Part of a small language model's weights: untied embeddings, 1449M tokens.
Each number is 128 + 32 x the weight over its row's rms, rounded and kept within 0 to 255. Layers, rows and columns count from 0. The size above them is the row's rms in percent of the matrix's.

# layer 5 MLP gate, 1024x512, rms 0.0531, rows 868-902, columns 320-383
size [ 98  92  90  98 106 103 101 102 100  94  94  77 102 114 102 107 110 102 112 107 100 110  83 104 105 107 102  97 102 100 101 108 101 107 108]
[[134  76  79 137 186 120 108 134 122 138 144 194 129 186 114  91 104 142 129 154 155  99  77  42 135 138  80 160 128 123  92  98 151 116 132 127 167 109 175  96 205 135  70 138 161 129 116 144 118 144 134 167 174 171 153 164 138 149 166 132 110  94 171 149]
 [131 158 150 131 120 131 128 143 111 172 136 104 110  71 112 130 140 124 148 134 133 164 101  77 104 114 137 142 124 141 158 131 120 142 104 122 129 105 150 107 129 138 142  75 148 124  79 149 139 128 154 130 152  61 121 113 180  73 135  65  86 150 131 128]
 [ 96 150 140 159 120 146 120 204 121  73 125 114 154 137 115 109  90 163 109 122 175  70 139  98 136  99 134 129 166 109 159 125 147 104 110 126 108  91 162 152 120 198 101 158 175 149 109 126  90 119  79 171 183 130 147  87 118 147 117  57 120  86  99  77]
 [ 81 100  96 162  75 121 139 189  78 146 151 135  96 141 153 158  84 146 118 166 114 136 137 148 142 217 108 107 113 153  75 112 159  66 116 100 132 115  80 113  99 105 134 140  95 147 144 112 185 110 162 126 179 143  99 115 145 120 115 126 121  99 176 104]
 [ 73 106  84 139 133  66 115 143 159 107 167  95 134 106 112 146  55  67 114  74 126  79 137 141 188 176 175  89 137 128 164 177 145  99 106 120 147 177 165 169 231 113 132  46 173 113 102  88 133  80 153 137  82 190 145 108 133 165 104  81 112 100 132 105]
 [158 140 143 147 126 150 123 153  75  96 128 161 127 137  93 139 138 109  90 113  96 165 134 161 142 111 103  88 172 112 116 124 149 142 162 138 114 131 113 152 142 131 134  96 116 162 138  87  98 165 118 167 132 189 117 137 151 216 121 195 142 157 104 130]
 [137 133 105 132 142 134 159 141  95  87  87 161 193 146 131  99  91 132 183 146 143  65 170 108 137 107 111 107 151  77 145  75  98  94  97 169 115  79 139 117  78  72  43 160  85  71 188 156 108  47 187 125  72  96  84 181  99 139 103 161 114 146 122 119]
 [131 106 149 129 147 153  96 166 127 142 102 129 108 153 162  94  75  81 135  91  77 162 164  93  77 139 131 116 146 134 104 123 117 101 132 161 186 158  86 121  89  84 111  98 172 163 100 137 116 162 167  94 148 122 145 142 113  96 117 145 135 140  92 114]
 [161  70 107 144 140  77 147 134  80  81  86 176  82 139 133 134 128 129 120 132 119 153 114 120 122 183  93  99 168 112 137 192 130 138 123 119 187 144 133 189  96 138 168 129 119  87 114 151 167 138 126  93 111 144  93 192 168  94 135 177 164 175 119  96]
 [159 165 130 155 151 163 112 102 101 180  57 129 145 119 151 110  93 134  79  75 130 116 143 180 169  75 163 102 236 150 151 122  66 132  71 122 145 165 145 205 160 119 100 146 123  65 105  85 139  52 101 123 100 119 168 141 116  92 113 133 116 102 134 104]
 [142  87 121 168 106 164  69 120 101 108 144  91 136 139  77 175 114 141 110 152 165 108 109  87 119 130  96 115 192 150 127 160 146 129 162  97 107 195 158 124 136 132 122 170 174 118 117 132 172  66 117 171 131  69 170  84  80 114 107 157 149 129 191 127]
 [101 108 153 163 160 158 136  98 128 177 114 106 130  86 218 123 123 135 111  99 144 128 170  79 130 141 127 151 120 157 183 152 120  78 133 169 102 118 124 124 117  99 121 116 106 165  71 128  66 200 175 178 140 119 115 130 143 162 165 139 152 166 181 114]
 [115 142 144 153 159 165 118 148 100  54 111 131 119 181 194 145 179 108 112  88 120 117 171 163 164 121 159 164 169 144 114 107 117 143 106 145 139 147 110 127 157 142 141  65 194 138 157  80 172 123 112 187 135 114 160  78 167 125  94  76  99 106 118 172]
 [117 138 139 124  90  67 138 133 162 139 160  93  90 167 202 145 130  67 136 149 123 131 114  82 101 167 101 157 170  99 159 100 146 137  45 120 106 152  91 166 103 151 113 108 194 135 125 145 179 115 103 127 109 162 164 146 139 168 110 121 124 130 167 146]
 [ 48 177 121 175 137  95 143 149 159 134 118 115 158 166  77 160 113 129  98  87 113 145 134 157 112  70  85 150 144 133 152  83  62 162  96  74 150  73 130 148 108 203  89 114 145  99 144 181 134  97 116 151 172  93 104 114 126 112 128  99 167 180 145  73]
 [115 119  58 196  52  76 124 166 100 142 119 125 160 100 126 119 140 172 134 165 112 149 129 153 126 130 140 172  97 127 104 112  93  93 109  83  74  88 140 173 189 103 153 147 177 105 187 144 158 151 141  86 113 111 157 102 135 124 189 149  72 171 105 153]
 [117 205  91 148  99 154  97 119 144 145 126 144 113 163  89 113 187 129 162 148  85 101  70  80  89 148  77 176 190 117  76 134 121 122  96 128 113 106 125 153 132 141 147 154 109 168  71 148 149  95 125 109 117 191 177 197 111  95  81 100 134 157 102 105]
 [105  99  15 159 103 107 130 156  83 175 139 115 118 114 154 118  69 103 107 124 140 151 167 144 185 126 122 152 157 135 162 138 110 107 122 137 101  92 126  86 134 164 118  80 132 130 124 113 132  75 144 154 126 145 105  58 131  88 169  70 108 163 142 119]
 [104 143  91 169 108 115 104 160 161 135 136 139 122 138 144  96 111 108 130 156 125 115 105  93 120 138 139 145 125  84 174 146 143 165 105 159 171 167 116 168 115  69 155 109 133 146 154 172  95  86  59 151 173 148 170 128  71 173 157  79 135 140 168 195]
 [138  67  88 193 119 114  64 111 155  60 143  66  94 130  92 108 179 133 153  94 177 143 152 129 152 214 105  89 100  99 128 154 131 177 119 129 129 128 162  87 121 122  99  98 195 110 144 142 162  57  65  66 160 110 169 120  81 167 164  98 103 114 174 152]
 [126  95 142 105 165 127  97 132 109  92  87 157 109 102 126 125  93 117 168 106 215 148 126 177 158  85 109 150 204  98 123 121 125 146 154 138 120 187  89 117 153 101 129 151 129 148 129 128 184 174 103 124  76 175 107 109 143 107 161 113 145 199 129 110]
 [119  96 109 151 146 134  54  86 134 153  55 175 166 131 155 121 124 151  64 126 109 109 114 154 128  74 116  49 131 100 123 168 148 163 115 123 113 144  91 167  95  97 124  72 165 107 104 102 103 137  47 133 112 114 123 127 113 111  86 120 150 185 128 106]
 [144 105 110  92 151 153 104 122 106 129 101 110 154 127 142 138  78 156 160  99 173 123 165 123 143  48 170 151 101  42 140 138 131  95 137 115 158 100  95 103 112 166 152 137 119 103 116 103 107 216 102 100 153 145 130 124 112 121 139 184 114 121 104 126]
 [136 144 146 112 144 140 112 135 151 196 178 170 168 122 148 155 101  68 100 131  89  96 137 126 168 128 120 141 125 163 112 126 168 134 125  70  98  72  92 129  81 111 151 169 170 153 160 128  91  99 173 103 115 133 145 152 238 161  95  83  95 147 160 109]
 [ 57 125 116 183 118  97  79 125 151 167 112 122 164  84 184 102 171 121 153 158 147 173 140 191 147 117  66  88  97 110 157 144 142 124 149 113 150  98 124  77 150 107 174 101 188 124  79 130 115 105 114 146 146  87  89 104 108 133 105 143 108 166 151  77]
 [ 91 177 109 177 137 164  80  85 153  79 138 117 108 179 126 181 145 155 131  87 129  88 140 111 158 145 105 184 163 171 106  85 107 167  93 162  85 169  81 136 102 189  45 124 166 143 112 137 152 160 102 120 123  90 172 177 153 107 157  95 130 125 169 144]
 [113 121 109 164 124 103 116 190 166 173 196 142 136 129 124 176 132  62  95  61 112  83 178 151 159 166 133  91 113  96 104 137 149 127 177 133 102 169 115 152 204 110 141  31 161 187 119 140 181 179 158 131 104 118 206 101 146  95 123 105 123 115 158 115]
 [145 200 135 108 153 151 101 115 116  51  85 141  96 134  99 134 120 136 165 104 106 115 111  98 117 130  77 145 149 133 144 102 157  76 118 114 122  77 171  97 138 106 164 151 196 143  96  58 139 176  94 111 102 165 106 172 130 119 159  74  95 130 224  90]
 [158 161 126 151 113  91  86 123 149 119  83 134 102 101 140 115 149  81 167 146 162 128  93 145 178 166 115  99 109  99 131 113  92 125 117 178 124  91  97 112 133 111  87 175  92 175  16 168 133 129 126 195  81 140 115  45 201 116 131 100 150 151 183 134]
 [136 148 145 106  97  90 132 127  83 114 131 151 115 142 118  66 141  96 107 101 178 157 120 149 190 128  91 110 112 156 187  86 112 159 140 114 171  81  92 137 113  75 132 144  94 156 124 182 112 187 101 152  64 118 106 103 104 156 151 121 159 177 164  75]
 [ 75  78 116 122 151 172 169 109 141 116 114 146 159  70 127 138  88 109 103  84  93 180 130 128 165 145  71 170 155 140 148  97 102 146 168  80 108 118 125 108  97 117 155 173  98 141  77  94 100 142  93  97 127  69 168  78 138 118 117 138 165 173 113 112]
 [ 90 118 146 204  84 130 134 183  98  87  82 183 104 167 138 187 134 183 139 157 124 152 176 137 144  92 134  75 135  88 122 114  58  97 121 133  81 109 109 126 130 111 102 136 156 170 143 140 144 142 156 161 131 129 110 124 148 112 121 185 125 130 179 119]
 [107 174 147 136  69 136  88 145  91 116 151 219 127 131 114 120 133 141  90 156 128 128 127 105 169 160 150 168 140 126 170 162 138 110 140 132  82 151 105 140 122  95 134 133 148  89 103 123 159 123  97 183  94  93 125 120 156  76 167 134 161 141 156 144]
 [115 128 164 128 211 110  64 164 129 122 102 133 106 124 165 100 152 122  87 112 148 136 121 186 171 181 129 148 101  82 131 151 145 152 137 110 152 186 142 164 156  83 118  96 174 182 155 137 151 120 120 134 116 152 109 130 145 173 140 154 113  96 189 167]
 [ 96  96 101 248 163 185 152  85 141 122  85  95 106 130  94 132  87 116 112 186 164 118 141  78 145 162 107  78 117 114 140 114 117 144 109 136 141  72  92 112 126 147 182 132 120  25 181 123 161 130 200 129 125 114 104 127 143 103 113 105 182 181 154 107]]
# layer 5 MLP up, 1024x512, rms 0.0539, rows 868-902, columns 320-383
size [101  96  95 100 100  98 100 100  98  99  95  90 101 156 106 103 100 103 103 103  97 107  91 102 103  99  97  95 100 101 101 105 101 100 104]
[[ 82 128 145 143 151 157 158 182 147 126 106 140  53  94 143 202 145 119 119  99 108 128  77 153 122 121 149 144 153 149 160 136  88 138  61 129 141 101 114 169 137 145 141 166 108 122 168  99 130 191  76 144 120 139  60 100 115 166 132 191 139 161  90  99]
 [140  88 124 182 123 108 104  87 152 131  82 110 127  85 154 136 112 135 114  89 112  76 155 106 118 107 138 112 174 132 117 120 118 131 146 109  89 160 139 133 113 198 138 158 102 117  97 105 117 135 148 187  89 183 124 119 119 130 163  98 148 150 112 113]
 [119  93 105 143  76 123 139 124 118 119  59 133 152  94 147 144 137  93 139  63  79 117 128 129 142 105 126  97 137 111 100 113 136 121 108 197 133 130 138  87 146 151 144  73  49  92 122  52 175 159 125 181 189 125 127 112 177 119  96  95 152 112 108 121]
 [113  76 176 103  86 101 143 180  75  63 121 142 133 192 134 135 126 127  99  88  45 128  82 117 111  80 137 119 164  88 153 143 142 149 132 131 121 138 121 136  54 105 126 102 157  97  67  82 142 150 114 179 121 117 137 111 152 137 114 166 182 168  73 161]
 [ 90 109 148 170 145 162 112 137 115 157  95 150 127 105 144 120 114 144  74 105 112 184 135 152 106  98 126 125 126 106 175  71 139 140 161 118 127 160 121  98 113 100  96 102 152 114 148  84  83 102 195 141 123 114 105 120 140 179 145 136 138 125 169 132]
 [ 21 108 134 145 110 135 137  81 134 118 111 136 118 137  86 107 135  81 100  98 117 143 146 147 175  92 125  60 150 166 145 127  91 109 123 126 181 113 222 136 108 122  93 150 138 186 126 102 136  93  83 108 159 101 139 149 141  63 138 114 143 112 117  44]
 [103 148 170 157 122 141 139  66 208 131 137 145 104 160 116 181  97 118 155 156  99 105 102  94 149 116 134 147 110  95 132  90 113 129 110  76 159  85 122 100  47 106 151 143 133 176  83 132 154  98  94 105  96 149 122 108 123 134 153 165 121 129 111  96]
 [155  78 103 153 122 169  48 173  96 143 143 150 143  73 123 109 100 130 103 145 123  48  97 166  83 157  95 156  80 137 151 118 175  89  88 115 112 135 141 156 189 128 127 196 112 141 131 115 158 159  95 119 118 143 154 113 110 141  85 126 142 213 199 146]
 [152 132 165 148 115 126 107 123  71 134  82 145 151 123 137 120 129  94 138 102 134 194  74  95 139  82 140 157 136 109  65 133 119 151 104 105 114 132 175 151 147 109 135 151 103 123 139 169 127  96 155  68 106 130  74 120 100 175 123  69  81 107  81 114]
 [147 119 153  84 134 111 183 143 102 138 132 143 139 159 104  75 117  75  71 114 156 128 131 160 128  64 118 160 147  91 112 142 120 147 130 111 129 139  94 110  84 104  73  69  89 106  99 132 111 158 161  44 137  65 156 154 197 130 143 127 131 175 183 123]
 [145 132 100 183 141 142 138 115 134   5 142 160 106 103  94 104 184 125 123 174 102 124 164 100  92 118 136 184 121 118 134 123 134 144 120 129 130 102 122 108 165  98 167 102 148 175 155 136 101 182 137  87 102  80 162 154  88 115 119 147 144 164 131 148]
 [152  52 118 106 117 129 102 197 118 132  76 105 107 137 142 134 122 130 131 125 164 118 159  72  72 110  66 104 147 133 112 164 157 147 131 155 116 133 172 160 118 135 139  67 101 160 132 120 152 132 163 162 145 134  97 105 219  96 138 173 118 152 138 181]
 [ 94 161  51 125 188 140 186  88  69 127 131 122 140 132 109 167 123 192 136  87  81 106 141 160  91 154 102  82  66 192 165 108 120 157 112 105 147 130 138 156  71 147  95 154 105 169 128  73 106 135 159 161  92  99  97 128 142 107 177 162 122  96 141 115]
 [154 131  97 154 182 131 127 104 135 150 151  79 215 120 119 117 143 138 111 149 160 169 223 140 167 125 139 132 137 146 199 124 110 125 181 141 128  76 130  75  98 126 129 133  81 126 129  81 153 191 161 147 135  66  82 107 118 126 139  80 153 117  96 110]
 [107 126 131  95 160 174 101 115  92 133 121 106 138 114 143 132 133 134  92 139 158 116 128  88 178 119 148 165 132  66  76 157 168 133  60 119  83 149 161 137 146 100  82 111  60 133 110 104  88 155 157  83 114 160 121 146 171 139  86 149 122  29 127 132]
 [119 128 110 118 120 154 106 160 126 161 137 131 165 181 105 164  94 102 140 135 125  47 136 121 119  66 137 114 121 118 104 164 112 112 124 144 131 158 104 184 130 146 176 153 104  50 153 109 181 128 161 118  85 129 140 149  82  73 118 143 144 105 128 111]
 [109 138  89 185 143  87 104  67 151 108 142 144  82 111 157 153 112 106 149 210 123 127 118 203 138 132  91 136 126  46 154 161 122 144  91 120  93 156 102 172  86 153 189 117 147 126 116 122 150 130  82 128 115 188 119 153 139 125 154 192 123 142 126 178]
 [ 90 123 138 117 122 165 126 171 142 120 144 100 137 118 108 108 170 143 176 187 144  90 152 144 114 137 183 137  78 185 137 156 126 153  68 117 104 134 115  74 161 156 114 102 188 131  99 156 143 147 127  91 111 119 112 145 148  90 111 159 154 131 117  67]
 [145  86 124  99  92 104  96 130  52 133  85 153 186 109 187 167 129 186 121 128 102 211 126 116 108 116 126  76 113 100 180 158 105 132 139  88 133 142 135 127 141  94 133 106  84 160  98 121 118 122 194 182  95 119 170 129 134 138  67 153  64 130 128 132]
 [ 93  80 110 141 104  83 134 113 120 133 134  88 135 121 136 148 132 108 148 147 148 109 119 141 159 170 103  80 144 130  88 122  97 147 132 138 138 102 155 114  71 116 154  95 100 104 143 192 135 158 161 127 103 111 120 101  92 138 123 131 109 123 153 159]
 [171  75 176 140 137 144 107 144 120  86  96 155 125 192 153 142 145 114 148 110  93 134 123 102 176 136 155  80 143 100 107 136 152 127 162 180 161 118 122 143 143  62 150 165  81 132  35 131 155 120 144 192 135 108 107 181 137 175 104 122 122 133  87 102]
 [182 147  96 132 113 162  77 117  76 140 119 136  83 121 110 120 143 168 174 111  86 109 130 137 126 158  98 176 159 121 100  83 137 181 143 165  85 131 105 189  71 157 104 119  52 148 141 142 163 106 166 119 117 115 137 173 146 108 132 186 130 129 173 121]
 [ 85  98 153  80  97 134 118 209 149 136  65 142 155  77 127 105 137 193 147 133 153 102 133 159 122 102 192 104  96 165 122 103 107  66 162 164 105 102 162 149 115 106 125 146 118  77 156 173 165 235 123 160 128 122 174 111 124 145 125 169 128 110  99 189]
 [133  99 120  88 170 146 178  96 119  85 177 105 126 106 127 153 191 164 149 132 148 144 123 149 140 134 132 127 142 182 164 153 108 151  76 117 161 138 155  65  83 153 115 147 143 141 109 165  90 138 127 130 180 104 108 132 133 159 105 144 109  98 128  88]
 [148  65  62 109 120 104 103 174 100 114 108 140 172 154 165 102 191 106  88 115 137 119 172 102 142 201 140 138 133 129 126  53  70 101 141 127 139 130 126 102 141 108 152 128 157 136 140 128 126 111  39 106  76 173 118 143 151 144  99 148 114  82  85 141]
 [ 98 115 135 114 148 128 144 104  97  54 112 151 111 110  85 129 142 178 154 134 143 165 101  73 101 147  76 123 175  27 132 153 138 174 102 117 143 117 118 120 101  90 146 166 107  91 131 141 140 140  94 174  74 193  95 125 220 144  90 116 113 104 162 162]
 [151  65 117 151 146  57 150  87  92 109 144  99 151 156  89 123 126 130 182 157 146 141 119 112 158 103 116 143 125  91 134 111 121 105 154 183 126 107 138  85 133  80 103 104 145 127 134 118  92 116 199 170 144 131 114 112 149 139 160 147 110 139  92 112]
 [184 106 118 179 113 128  87 151 150 103 158  95 108 126  69 127 161 109 149 151 124  88 128 157 160 138  84 154 143 101 155 158 145 179 112 169 171  82 167 124 193 162 116 132 120 100  92 115 147 100 157 121 165 140 127 139  92 150 120 107 150 214 170 102]
 [151 123 157 103 135 150 102  98 182 120 139  77 182 140 163 148  97 155 108 111 143 124 136 164 136  53 142 160 174 107 108  89  62 229 193 144 161 113 116 188 104  59 148 182 127  86  99 162 121 191 135 116 140 131  72 174 143 141 199 193 152 173 111 114]
 [130  82 150 157 166 107 118 125 146  84 111 117  92 205 181 132 196 142 108 162  77 130  79  92 103  97 132 174 162 113 109  76  67  74 115  70 110 151 168 134 134  75 146 109 119 105 135 119 124 148  62 159 144 217 146 123 128 163 119 168 154 238 124 118]
 [107 154 196 156 182 109 112 106 104 133  53 146 188  67 134 180 107 118 142  86 150  99 130 120 144 122 101 121  57  72  77  91 123 165 169 141  95 130 159 122 137  89  92 111 148 148  78 168 129 108 141 201 122 144 128 129 108 107 135 110 130 148 120 116]
 [139 114 182 112  65 107  87 127 144  98 105 125 148 103 186  75 142  72 106 147 164 180 106 116 127  95 113  86  90 123 130  85  78 136 192 128 151 119 146  82 100  97 184 122 131 153 127  73 107  96 101 149 146 140 120 137 111 173 111 153 110 181 157 188]
 [130 117 125 111 142  71 110 192 111 161 127 123 149 190 117 118 173 153 106  68 118 101  93 137 122 134 121 152 120 106 144 132  99 114 129 147 121 138  63 150 146 109 130 124 107 136 149 135 130 128 164 137  79 156  62 161 169  83 162  67 133 161  88 169]
 [180 176 143 123 134 102 154 158 192  77 115 118 139 193 158 149 151  76 172 136 132 192  85  92 135 203 128 105 120 167 119  99  97  92 172 155 133 127 119 151  97 108 189 138  74 147  94 135 153 155 131  90 110 104 123 140 120 117 125 107 135 163 148 130]
 [140 152 157  83 122 139  79 115 139 121 126  45 114 112  53 156 128 166 125 101  77 149 170 173 103 115 123 127 169 103 100 151 136 186 127 126 138  96 195 162 134 117 164 130  85  97 122 135  96 154 126 108 125 104 141 152 143 133 192 102 173  77  72 111]]
# layer 5 MLP down (transposed), 1024x512, rms 0.0496, rows 868-902, columns 320-383
size [102 100  95  99  99  99 101 100  99  98  95  94 104  98  94 106  88 103 102 104 100 105  94 103 101 104  98  86  99 102 102 106 103  99 110]
[[ 99 134 105 234  85 137 151 137 127 135  93 110 101 156 121 129 139 114 118 122 144 126 153 158 137  93  63 132 163 113 139 189 104  89 118 112 162 144 109 111  88 133  89 108 141 123 115 204  83  97 135 143  95 171 174 170  92 185 112 129 138 158 165 180]
 [ 98 190 107 101 122 100 122 131 226 145 131 140 148 182  96 162 146 112  80 139  96 129 123 100 160 139 131  33 120  83 115 148  92 111 157 112 128 133  46 149 151 159 140 106 142 126  87 129  76 138 108 125 156 105 121 115 149 168 159 134 115 136 180 130]
 [173 137 177 164  91 136 119 153  87 106 110 108  71 173  42 112 151 141 119 149 109 130 158  98 158 155 102 113  93 143 139 140 126 176 102  86 140 148 120 128 168 141 123 173 165  90 127  92  59 115 111 157 157 172 160 121 120  69 122 126  75 123 157  89]
 [105 137 138 140 128 108 135 120 143 157 204 127 111  99 148 118  82 121 148  69 119 118 171 151 152 115 156 158 120 112 108 170  99 153 104 110 152 116 182 164 135  78  83 179 170 150 107 112  98 135 127 128  98  98  78 133 101 115 130 104 129  79 154  63]
 [147 115 110 112 117 106  78 161 171 108  66 137 160 120 139 159 224 118  41  97 147 127 117 152 142  93 142  73 110 144 145 113 148 117  84 162 153 182 141 119 216 153 147 109 167 146  88 149 146 100 125 105 115 109 146  99 115 112 137 121 116  87 117 129]
 [108 104 104  64 166 142 140  87 135 163 147 144 187 116 115 114  90 112 205 164 143  96  83 128 150 174 132  89 103  96 150  85 155 151  81 144 138 148  86 114  97 126  83 110 119 108  99 114  86 107 149 131 150 127 165 109 135 100 129 113 131 152 121 124]
 [124 169 127 154 164 124 168  99 140  88  94  95 166 173 109 100 120 132 144 167 120 145  64 144 115 111 132  85 144 128 155 146  76  95 136  85 122 124 151 170 137  91 123 184 205 185 130 161  88  99 123  86 108 136  57 136 173 146 125 130 117 146  71 102]
 [ 52 120 178 164 113 104 195 128 217 112 159 143  56 126  56 127 125 138 181  99 152 140 130 125 133 224 131  90  83 191 155 150 149 129 148  97  94 106  70 155 105 148 112 157 106 146 147 123 156 132  99 109 120 122 173  74 122 102  97 131 147 112 148 120]
 [124 176 191  96  83 149 133 105 153 117 140 128  50 187  90 132 106 130 148  98 120 153 133  86  90 189 130 134 164 135 114 138 107 117 132 126 134 155 132 162 138 109 138 173 140 146 148 131 122 111 111 132 140 120 113 139  85 140 128 160 171 151 147  75]
 [109 129 189 112 156  96 115 119 132 111 107 139 157  96 124 146 117 103 124 145 115 132 121  93 109 128 165 106 157 106 117 133 112 162 123 159 106 107  92  98 180 196 102 112 120 107  88 134 114 105 129 138  84 151 126 189 122 184 102 151 139 152  90 107]
 [ 91 182  62 151 102 208 132  87 123 131 107 120 116  94 126 134 114 182 138 127 147 121 120 123 139 127 101 100 158 157 105 136 141 108 140 177 179 126 134 132 149 138  97 176  99  97 128 141 128 114 138  60 108 152  82 164 119 191 167  52 141 117 139 125]
 [143 178 123 104 162 155 149 126 121 145 120 123 209 158  58 143 163  99 196 233 129 154 133 150 120  62 103 101 122 151  88 152 171 158 151 139 153 188 142 150 180 119 140 143  94 134 129 149 107 117 143 133 188 150 124 132 126 144 107 107 144 150 133 162]
 [128 148 145 175 115  78 163 100 172 148 133 118 187 146 126 122 151 175  88 165 130 195  73  82 120 106 202 128 128  97 134 130 147 149  98  85 132 140 163  88 112 130 108 179  94 104  98 136  99  66  96 114 113 190 136  94  80 118 138 151 154  82 105 153]
 [151 137 132 110 143 132 144 140 139 122 129 117 142  95 128 139 137 129 134 140 123 114 162 137 128 141 139 126 114 139 140 126 125 139 135 123 131 115 122 119 138 139 111 122 142 124 136 124 128 138 116 140 128 118 117 108 136 126 143 135 121 127 123 134]
 [ 74  97  94  79 168 109  97  69 150 107 167 132 144 150 133 153 142 157 127 139 153 123 124 148 185 141 130 172 169 124 121 136 118 119  69 118 189 161 133  77 140 156 171 133 125  99  66 141 141  61  61 109 123 170 190  86 165 110 147 110 166 136 111 105]
 [124 125 146 118  83 100 141 119  97  78 164 142 130 151 135  94 128 160 138 100 112 161 123 107 108  99 157 165 122 156  89 105 147  83  84 118 171 167 151 160 130 153 113  96 134 100 140 111 161 116 115  96 103 117  89 109 132 117 115 110 159  87 113 152]
 [141 178  94 190 125 122 112 141 123 100 120  72 137 132 103 112  97 106 134  81 112 115 134 104 133  88 129 147 181 178 114 131 122 134 131 126 127 115 134 134 112 125 122 150 127 154 148 119 108 154 124  89 133 147 131 165  90 137 129  80 112 112 143 114]
 [111  40  94 126 185 174 139 161 102 134 140 177 179 158 118 164 124 128 159  58 107  89 129 150 149  99 108 120 113 104  99 135 163  87 119 143 147  91 134 127 113 168  79 124 100  93 149  70 118 166  88 103 105 182 158  81 144 128  98 163 106 141 119 141]
 [121 127 136 127 123 147  72 121 102 153 106  49  82 124 160 118 117 131 138  99 110 125 100  99 147  95  98  96 131 124 124  98 115 137 148 144 107 107 151  99  90 130 184 126 132 109 161 141 107 136 124  82 168 122  94  56 180 160 109 122 112 163 133 134]
 [154 125 127 160  45 129  76 131 106 161 113 137 129 124 133  78 162 136 156 123 114 149 101 137 106 104 139  87 107 113 124 138 136 165  91 137  96 182 127 176 133 120  90  93 138  78 143  62 198  73 131 158  86  87  91 125 106 154 104 110 106 200 135 153]
 [ 91 147  79 103 130  71 143 123  92 176 188  93  78 167 143  64 128  96 113 144 140 141 142 133 111  87 136 138  92 201 163 151 132 108 124 107 151 120 119 186 165 115 151 107  99  87 139 144  75  98 166 109 110 155 114 185 107  98 111 101 165 159 108 130]
 [101 161 144 162 159 122 145  95 156 162 125  63 166 154 127 144 136 163 136 144 133 153 138 115 123 157 142 170 185 149 109 130 141 105  93 158 124 109 100 131 137 149 136 124 112 125 139 133 107 172 100 144  72 149 135 105  82  88  97 141 138 143 149 132]
 [218 142  86  92 112 113 138 160 109 148  90 146  71  76 138 127 133  96  91  87 122 111 125  89 100 113 116 145 104 127 102 128 118  71  75 140 125  92 144 193 127 146  68  71  70 118 136 146 105 177 165 115 116 104 146 144  94 162 142 162 141 136 164 179]
 [124  96 131 143 122 113 133 157 154  82 150 131 107 116 176 181 128 134 123 139 169 152 125  79 101 111  87 129 188  97 139 136 153 152  87 149 160 131 120 206 136 161 163 117 114 167 147 175 140  75 106 131 167 175 171 140  93 174 134 138  46 134 120 148]
 [ 98  87 139 135 131 103 114  94  89 136  99 129 175 119 115 150  57 129 157 171 117 142 129  65 155 154 107  74 118 120 129 119 141 101 130 109 136  89 101 134 149 148 166  78 141 110 125 156 144 146 111  87 145 115 124 156 153 131 169 104 140 110 163 112]
 [157 178  78 165 148 127 184 134 111 138 110 199 128 137 119  82 138 142 109 123  71 115 155 113 110 119 136 168 111 130 136 118 130 125  83 141 126 155 131 157 177 153 105 156 120 158  93 102 153 110  77 163 114 138 108 117 134 146 142  89 131  91 109 131]
 [ 89 151  85 129 110 132 126 186 228 117 129 171 135 182 172 112 156 114 167 139 141  78  97  91  90  80 117 119 149 109  97 105 176 120 129 100 149  73 124 128  72 186 138 124  76 151  83 167 101 141 112 118 100 142 145 123 113 138 147 127 138 126 165  95]
 [142 111 161  97 130 151 143 152 101  55 133 131  89 112 150 151 126 135 101 159 175 111 170 134 125 166 152 124 194 158 165 141 122 142  95 144 139 145 154  95  88 134 153 144 119  95 100 155 121 153 151 105 112 200 123 179 153 133 139 143 142  92 142  89]
 [162 131  76 112 165 127 134 173 113 111  93 101 128 142  99 141 159 169 104 151 193 103  79 176  73 107 138 145 147 140 126 174 125 147 137 171 196 142  65 145 123 151  74 104 108  75 107 128 120 158 166 199  82 145 104  88  60 123 124 163 147 149 121 101]
 [132 115 109 116 138 187 122  97 124  62 140 174 121  90 139 173 140  90 170 162 119 110 112 153 131 133 129  97  80 109 124 125  93 108 110 127 142 140  88 140 106  81 110 114 126 168 145 106 102 141 140 116 141 146 178 137 106  88 118 162 151  74  79 197]
 [197 193 145 186 186  99  90  43 126 158  52 184 172 145 151 168  81 122 178 104 123 123 115 200 122 113 189 164 177 182 116 165 160  98 119 112 108 139 174  70 188 172 170 173 130  64  67  86 138 173 104 127  92 162 126 170  91  82 105 130 149 158 119 135]
 [ 49 135 101 118  94 162 139 136 187 114 172 164 162  99 166  90 207 149  94 116 117 124 127 139 166 111 115 157  81 106 180 106 166  91  97  74 144 125 128 125  99 118  86 128 136 105 174 163 177 132 159 167 153 156 106 107 182 126 146 160 164 145 148 126]
 [130 156 133 128 123  84  94 116 173 129  84 151 139 152 108 163 109 139 160 107 177 147 157  72 127 131 141  96 138 100 132 120 113 138 126 109 155 198 161 100 126  69 137 163  94 125 134  99 122 110 135 110 146 177 108 136 176 154 154  68 164 170 145  70]
 [133 153 148  88 201 126 115 139 140 121  72 162 124 190 152 130  59 156 151 154  86 110 172 143 121 103 149 142 133 109 158 133 138 103 163 145 174 107  83 133 176 164 108  80 114 148 154 122 135 141 108 101 162 126 150  92 157 179 116 140  80 148 145 117]
 [177 155 165 172 156 156 154 122 136  70 129 118  52 137  97  96 112 141 160  93 103 109 161 119  54 145  88 174 161 121 116 108 105 149 121 117 106  90 126 125  65 174 128 180 137 175  94 110 111  84 129 113 129 220 111 201 123  94 121 118 145 162 105 127]]